Part of a small language model's weights: 11 layers.
Each number is 128 + 32 x the weight over its row's rms, rounded and kept within 0 to 255. Layers, rows and columns count from 0. The size above them is the row's rms in percent of the matrix's.

# layer 7 MLP up, 2560x640, rms 0.013, rows 1175-1184, columns 160-319
size [ 39  34  34  43 259  37  47 314  39  35]
[[ 77 149 155 192 148 146 100 156  78 127 227 151 148 124 129 147  71  90 140 162 155 137 120 140  90 119 101 169 135 133 127 145  70  98  91 150 102 109 138 173 137 139 164  93 220 136  94 159 141  56 123 127  52 139 133 136 142 147 126 162 211 114 215 140 104 127 142 140 152 110 171 147  87 136 155 104 114 138 166 145 149 124 120 103 189 139 122 160 176 170  96 102  85 131 110 140 126 136 110  93 101 129 119 192 125 177 113 142 132 158 173 152 185 131 123  66 116  98 117 215 201 161 162  84 106 170  91 157 135  94 180 109  80 155 155 105  85 118 143 135  95 178 112 112 121  75  81 202 145 167 125 105 107 130 132 112 113 116 114 131]
 [171 116 143 120 108 159 159 141 149 131 112 110 160  41 120 101  91  91 115 141 126 146 121 151 129  54 168 143 120 174 136 149 118 119 149 133 134  76  88  95 110 146 153 141  96 147 150 133 163 124 129 139  90 132  73  91 171 126 127  30  87  96 135 145  98 145 178 123 126 101  69 185 121 137  78 142 110 117 137 114 112 109 152 114 119 117 114  75 150  94  23 124 140 186 116 170 195 135 170 133 130 130 136 166 120 102 124 149  88 132 112 118 127 190 153 118 128  88 117 157 158 163 108  90 176 129  93  82  88 111 154 150  88 148 102 113 126 148 119  71 105  99 111 133  62 124 127 123 110  83 107  77 101 127 118 161 139 141 170 117]
 [161 135  95  52 141 145 163 112 149 120  57 138 171 129 127 101 142 116 143 128 163 148 162  74 163 163 104 109 149 140 152 153 115 104 114  93 148  49  52 102 114 198 192 182 138 163 146 189  86  86 137 177 133 184 122 110 141 104 120  77 147 123 124 183 153 186 125  61 103 111 175 193 137 180 115 140 136 128 195 136 161 110 127 128 108 107 138  94  71 133 115 105 126 141  54 157 149  90  98 135 153 167 156 146 133 132 138 120  75 132 136 123 132 142 131 142 172 144 156  89 160 139 171 169 148  90 174 146 144  81 118 138 183  94 126  98 144 145 182 123 127 191  82 132 160 151 132 108 100 116 103 129 112 108 171 100 175 149 190 146]
 [147 125  50 137 180  98 194 159 157  81 114  39 145 161 140 159 107 156  85 177  88 145 101  94 101 183 108  87  82 150 133 144 136 123 101 159  87  85 205 128 148 121 117 155 201 134 134  88 132 109  99 160  77 100 142 176 137 148 132 141 101 139 208 133 166 113 111 136 160  96  64 171 147 122 109 134 145  79 132 139 126  42 120 118  68 155 109 125 106 116  74 189 120 130 164 137 106 144 126 138 123 127 112 115 154 116 138 115  83 147 148 107 128 109 138 119 175 125 143  54 102 126 104 135 125 158  76 120 108 157 137 174 192 151  79 183 148 110 113 136 137 158 156 109 140 129 147  86 144  97 154 127 103 128 105 127 133 116 116 105]
 [136 166  83 123 172 179 125 166 101  88 128  84 109 106 136 140 133 115 128 163 155 114 107  96 104 161 153 112 143 184  88 163 117  68  99 106  99 152 112  72 114 121 134 134 121 121 139 137 102 149 108 114 112 133 137 100 126  60 125 163 143 114 132 176  83  94 102 180  98 127 103  95 154  80  95 138 169 213 103  96 142 146 108  92 134 133 174 119 148 164 116  92 122 103 151 164 144 140 134 197 148 134 182 101 155 173 121 115 177 156 166 132 103 161 197 100 102  64 176 164 108 150 179 124 124 115  79 165 172  92 114 147 121 106 115 119 115 156 109 140 149  64 118 124 121 168 152 154  96  77 159 145 141 101 151 192  83  95 124 139]
 [144  80 109 147 160 101 121 153 155  93 137 120 130 150 123 115 125 127  61 134 129 129  70 118 150 185 154  65 103 139  54 139 150 136  97  84 154 116 166 126 123 212 154 122 109 128 119 136  93 113 139 102  94 131 185 147 151 113 132  61 109 155 153 163 150 122 175 138 134  78 155 143 142 121 149 130 153 112 152 159 116 141 159 147  87 128  86  78 146  96  91 191 123 124 159  98 204 141 104 164 125 111 169 127  86 113 113 135 111 116 192 145 134 132 109 124  65 146 144 119 143 121 136 149 149 159  38  94 100 185  95 157 161 123  64 103  74 115 114 108  98 110 127 119  95 149  96 120 163 111 178  82 108 107 156 121 142 121 121  66]
 [105 173 110 121 111 117 186 121 221 154  89 122 113 149 111  87  86 106 103 109 105 126 144 157 124  92 183 122 153 129 118 110 163 174 123 122 143 150 116 143 145 126 165 151 132 192 145 170 126  88 139  57 147  83 136 113 147 136  76 125  64 150 125 106  89 144 149 137 152 142 111 144 139 167 119 162 126 200 135 108 112  95 167 109  72 166 170  55 135 125 100 152 106 100 107 144 186 106 116 113 147 128 198 101 140 129 141 109 127 122  93 160 116 217 144 171 133  71 128 191 149 185  76 143 148 111 178 123 106 110 118 186  84 126 117 135 149 124  69 128  98 101  66 151  64 188 179 171 116  64 142 148 146 139  85 146 115 107 177 130]
 [ 92 150 148 160 121 199 110 147  99 184 127 157  74 147  92 143 126 106  94 158 129 157  78  91 149 116 145 135 170  77 123 139 163  96  90 188 106 108 128  77 171 110 190 117 122 136 139 101 132 134 153  96 160 170 141 160 141 109 152  90 103  95 133 139 145 123 150 129 105 127  84 132 128 100 158 121 126 122 148 174 105 135 138 113 134 119 165 117 111 165 122 178 114 166 160 126 112 112 202 138 169 103  72 133  97 138  97  91 125 159 126 120  78 102 143 105  95 125 100 121  69 137 138 148  99 221 100 124 152 158 152 109 131 171 120  83 122 110 149 104 150 114  69 116 175 103 120  65 106 124 108 129 141 141 130 161  99 109 145 187]
 [ 75 121  36 124 187  76 111 127 168 157 143 202 102  83 135 142  96 189 174 117 101 113 143 125 125  44 105 132  90 115 128 107 150  65 189 181 137 156 144  80 182 100 121 105 139 123  83  52 131 173 185 126 147  59 130 172 143 127 153 170 123 112 119 141 117 126 137 108 104 141  48 187 170  95 159 128 101 104 125  87 103 115 114 153 146 168 116 187 158  94 148 144 152 185 111  94 132 105 148 125 175  84 145 102 119 183 175 121 127 145 111 109 117  76 101 104 113 143 106 150 108  84 112  41 127 145 128 116 121 144 123 129 127 123 158 116  94 131 149 130 141 160 169 135 139 165 138  61 114 123 105 118 146 115  84 123 104 114 141  65]
 [ 94 120  95 140 104 124 172 107 123 157 119 136  94 107 169 140 143 175 138 113  79 124  82 143 121  88 123  76 133 101 129  95 139 176 128  30 160 144 156 130 109  93 155 100  62 104 125  74 145 122 159 130 112 160 130  95 149 123 133  99 158 161 139 155 169 119  90 120 138 134  98 101 156 115  82 132  79 137 125 124  72  98 115 166 114 141 103 130 124 120 152 157 115  98 103  90 139  92 134 199 158 117 111  93 151 138 152 154 135 144 109  79 127  92 160  99  72 101 119  85 110 106 131  98 199 146 180 131 136 216 135  98 145 176 147 164 104 140 111  80 152  71 181 111 107 117 163 134 107 144 149 172 104 123  90 152 119  93 170  88]]
# layer 7 MLP down (transposed), 2560x640, rms 0.0106, rows 1175-1184, columns 160-319
size [ 28  25  26  29 253  27  31 317  28  26]
[[ 91 133  78 101  74  86 152  69 141 112 123 123 102 171 173 110 135 131 135 111 118  82 168 144 133 149 111 108 119 118 123 126  73 124 180 132 146 128   7  61 152 175  97 117 117 123 155 133 112 203 130  91 199 112 142 115 127 116 166 164  69  98  62  76 128 127 135 118 133 141  68 155 125 123  78 165 157 140 122 120 160 172  89 166 151 112 132  57 133 132 170 142 164 103 148  96  86 115  74 115 102 170  85 118 147 102 139 179 149 117 131 122  97 112 135 107 115 123 109  54  97 109 123 110  75  74 173 133  94 140 149 133 162 137 144 133 197 109  93 125 132  89 115 147 163 163 120 118 102 113 102 102 117  42 152 109 132 142 142  69]
 [145 171 185 103 106  96 132 138 136 148 138 169  67 114  87 133 151 134 136 184 133 120 101 145 163 123 178 142 113  79  91 166 133 131 122 123 139 180 108 155 162 100 121  76 140  79 133 134  86 120 200 140 158 146 192 111 155 138 142 182 116 133  89  83  86 166  75 140  99  98 167  83 151 139 179 100 125 143  93 145 141 125 106 100 149  82 113 129 157 116 165 144 100  82 159 101 166 103  80 125  91 128 128  91 168 189  82 140 168 110 145 164  99 106 111 174 143 136  75 110 125 134 160 163 122 108 136 131 103 205  79  76 116 162 123  78 170  90 119 168 182 130 116  95 128 123 156 110 131 194 114 144 172  90 157 139 198 115 172 119]
 [ 89 130 116 192 117 145 113 143 115 121 167 146 121 170 177 190 114 117 126 127 126 102 105 147 124 135 110 131 123  87  81 131 166 137 144 112 118 153 205 211 167  82  73 119  78  90 130 139  91 172 165 154 188 117 164  83 221 101  86 218 142 155  97 124 148 188 167 130  91 111 114 122 129 148  93 123 159 151 105 158 138 196 138  86 100 129 138 171 150 133 100 139 171 186 154 101 166 161 158  47  76  99 148  91 146 147 135 128 173 142 118  97 108 138 103  99 161 113  97  82 102  89 140  72 111 133 148 128 142 103  82 130  57 132 196  90  96 125 107 182 188 139 153 149  86 103 129 155 128  93 115 163 121 120 115 142 145 130  88 126]
 [101  72  95 129 116 173  94 132 122  76 172 114  96 126  94 114 121 122 149  80 170 140 150 130 105 126 129 160 150  65 181 104 158 131 114 128 128 135 133 200 113 101 123 148 136 176 133 154 166 116 147  93 165 175  93 123  70 112 101 174 110 103 111 142 184 112 103 122 105 153 172  93  85  97 150 139 118 171 150 139  93  90 106 155 189 160 153 157 152 103 159 109 158 143  99 154 127 105  88 137 168 120 145 147 166 137 107 106 144 130 112 103  91 111 154 133 111 167 131 135 165 173 110  88 133  53 121 132 147 116 122  77  80 153 122  66  54 175 159 102 121 101 132 150 148 134  97 142 127 142 113  75 146 127 161 165  81 139 131 115]
 [150 125 125 137  89 128 164 108 135 172 158 128 138  89 123  70 146 191 145  87  97 152 210 144 174  70 101  84  82  92 125 111 108 189 144 127 196 107 122 140 165 145 122 103 121 152 134 104 133 123 175 141 137 111 130 180 147 128 112  95  55 102 126 137 144 157 127  79 113 123 151 124  97 169 114 102  64  75 115 151 109  92 198 176 151 149  96 124 173  75 154 141 172 154  72  94 110  70 163 111 144 126  88 123 144 127 106 139  90 100 130  70 158 111  97 156 164 125  93  97 146 107 120 107 134 138 166 109 119 163 166  59 143 134 137 149 160 102  97  94 128 148 128 120 104  63  87 134 135 160  99 124 128 219 151 133 190 102 102 128]
 [203 185 130 143 175 143 153 132  70 144 118 165 103 131 130 152 159 188 177 105  80 145  84 125 163 126 180 148 161  98  93 103 117  82 156 120 130 114 159 125 114  81 154 161 125 121 128 114 168  77 152 122 160 115  88  99 147 158 108 157 109 152 186 150 167 124  82 146 112 140  99  50 143 105 167  95 128 160  88 129 130 143 139 133 150 154 118 197 127 117 112 120  75 127 166 176 149 130  96  79  78  98 120 122 153 163 184 111 158 141 142 105 161 124 150 104 162 187  92 142 167 130 132 116 137 183 128 140  67 188 106  72 127 157 154 158 210 100 133 127 168 109 113 140 145 136 115 104 176 118 160 179  99  60 116 178 131 193 132  95]
 [116  78 131 120 101 158 123 169  87  42 100 156 117 165 113 173 152 205 135 206 112 102  65 166 106 121 138 120 110 131 152 132  94  73 104  78 138 106 119 141  88  89 103 127 110  66 138  82  97 124 146 184 133 108 104 140 112 145 213 127 164 163 107 186  97 160 143 132 119 134 146 149 139 119  71  98  70 146 111 186 149 124  96 109 143  98 117 142  94 118 117 119 171 173 202 119 125 134 164 133 148 115  78 126 151 110 139 103 139 151 175 138 143  68 130 192 172 135  95  76 123  85 137 123 199 151 104 108 136 144 129 116 111 148 100  86  96 129 177 149 128 147 123 154 171 125 150  94 144 100 115 144 125 129 148 139 186 114  84 136]
 [170 124 134 110 162  99 124 170 115 101 146 117 125 111 134 141 187  90 120 184 111 148 115 153 145 147 130 145 150 102 186  91 100 172 186 134 137 163 102 169 114 173  93 118 100 102 148 109 129 155 160 129  99 133 110 171 163 158 162 117 133 145  87  89  90 166  97  42  60 133  75 169 163 167 106 131 178 104  61 150 155  88 100  97 108 142  99  96 142 110 131 128 159 110 179 115 147 152 130 151  85 128 122  77  62  92  79 135 101 176  99 116 107 146 167 144 129 173 146 124 173 147 153 152 136 150  50 128 109  92  68 171 109 121 131 129 131 150 108 129 120 192 118 103 102 150 182 122 139 150 116 126 171  93 121 146 204 131 124  45]
 [179 135 172 144  91 136 153 143 126 110  89 141 110 147 119 168 164 111 112 114 115 152 137  69 109 149 115 151  90  74 143 180 155 113  89 121 117 135 120  91  55 150 136 149 131 156 170 122 119 118  99 122 131 133 118 151  77 140 151 114 167  99 148 103 129 122 116  96 147 125 125 128 184 139 111  93 157 115 138 136 171 155 143 136 108 125  73  79 169  83 109 101  70  74 129 174 140 168 120 148 176 158 129 173 117  97 107 100  97 119 146 150 127 121 100 118 119 131 108 138 157 148 124 163 152 102 139 210 109  63 154 118 134  81 137 106 121 141 132 105  83 132 111 135 114  67 102 125 163 112 163 116 105 163 193 211 140 142 166 139]
 [134 162 118 129  89 215 135 171 133  59 136 132 143 143 141 147 154 116 182 149 175 162 161 152 107 151 103 117 133 116  97 141 160  77 101 147 131  88 177 121 108 116  74 117  90 119 131 134 115 148 144 128 132 149 175 160 102 180 144 157 119  80 161 158 135 191 135  69 161 131 147 149 187 130 124  45 145  82 181 126 155 144  99  75 105 113  82  90 119 102 134  75 195 148 148 120 105  97 138 102 153  83 132 176 102  40  96 128 122 113  93 135 125 142  79 115 149 192 166 162 142 135  64 160 100 109 119 105  88  72 100 118  98 106 155  73 108 182 101 141  55 120 123 158 202 142  52 107 184 169 197 149 132 149 147 192 154 148 143 147]]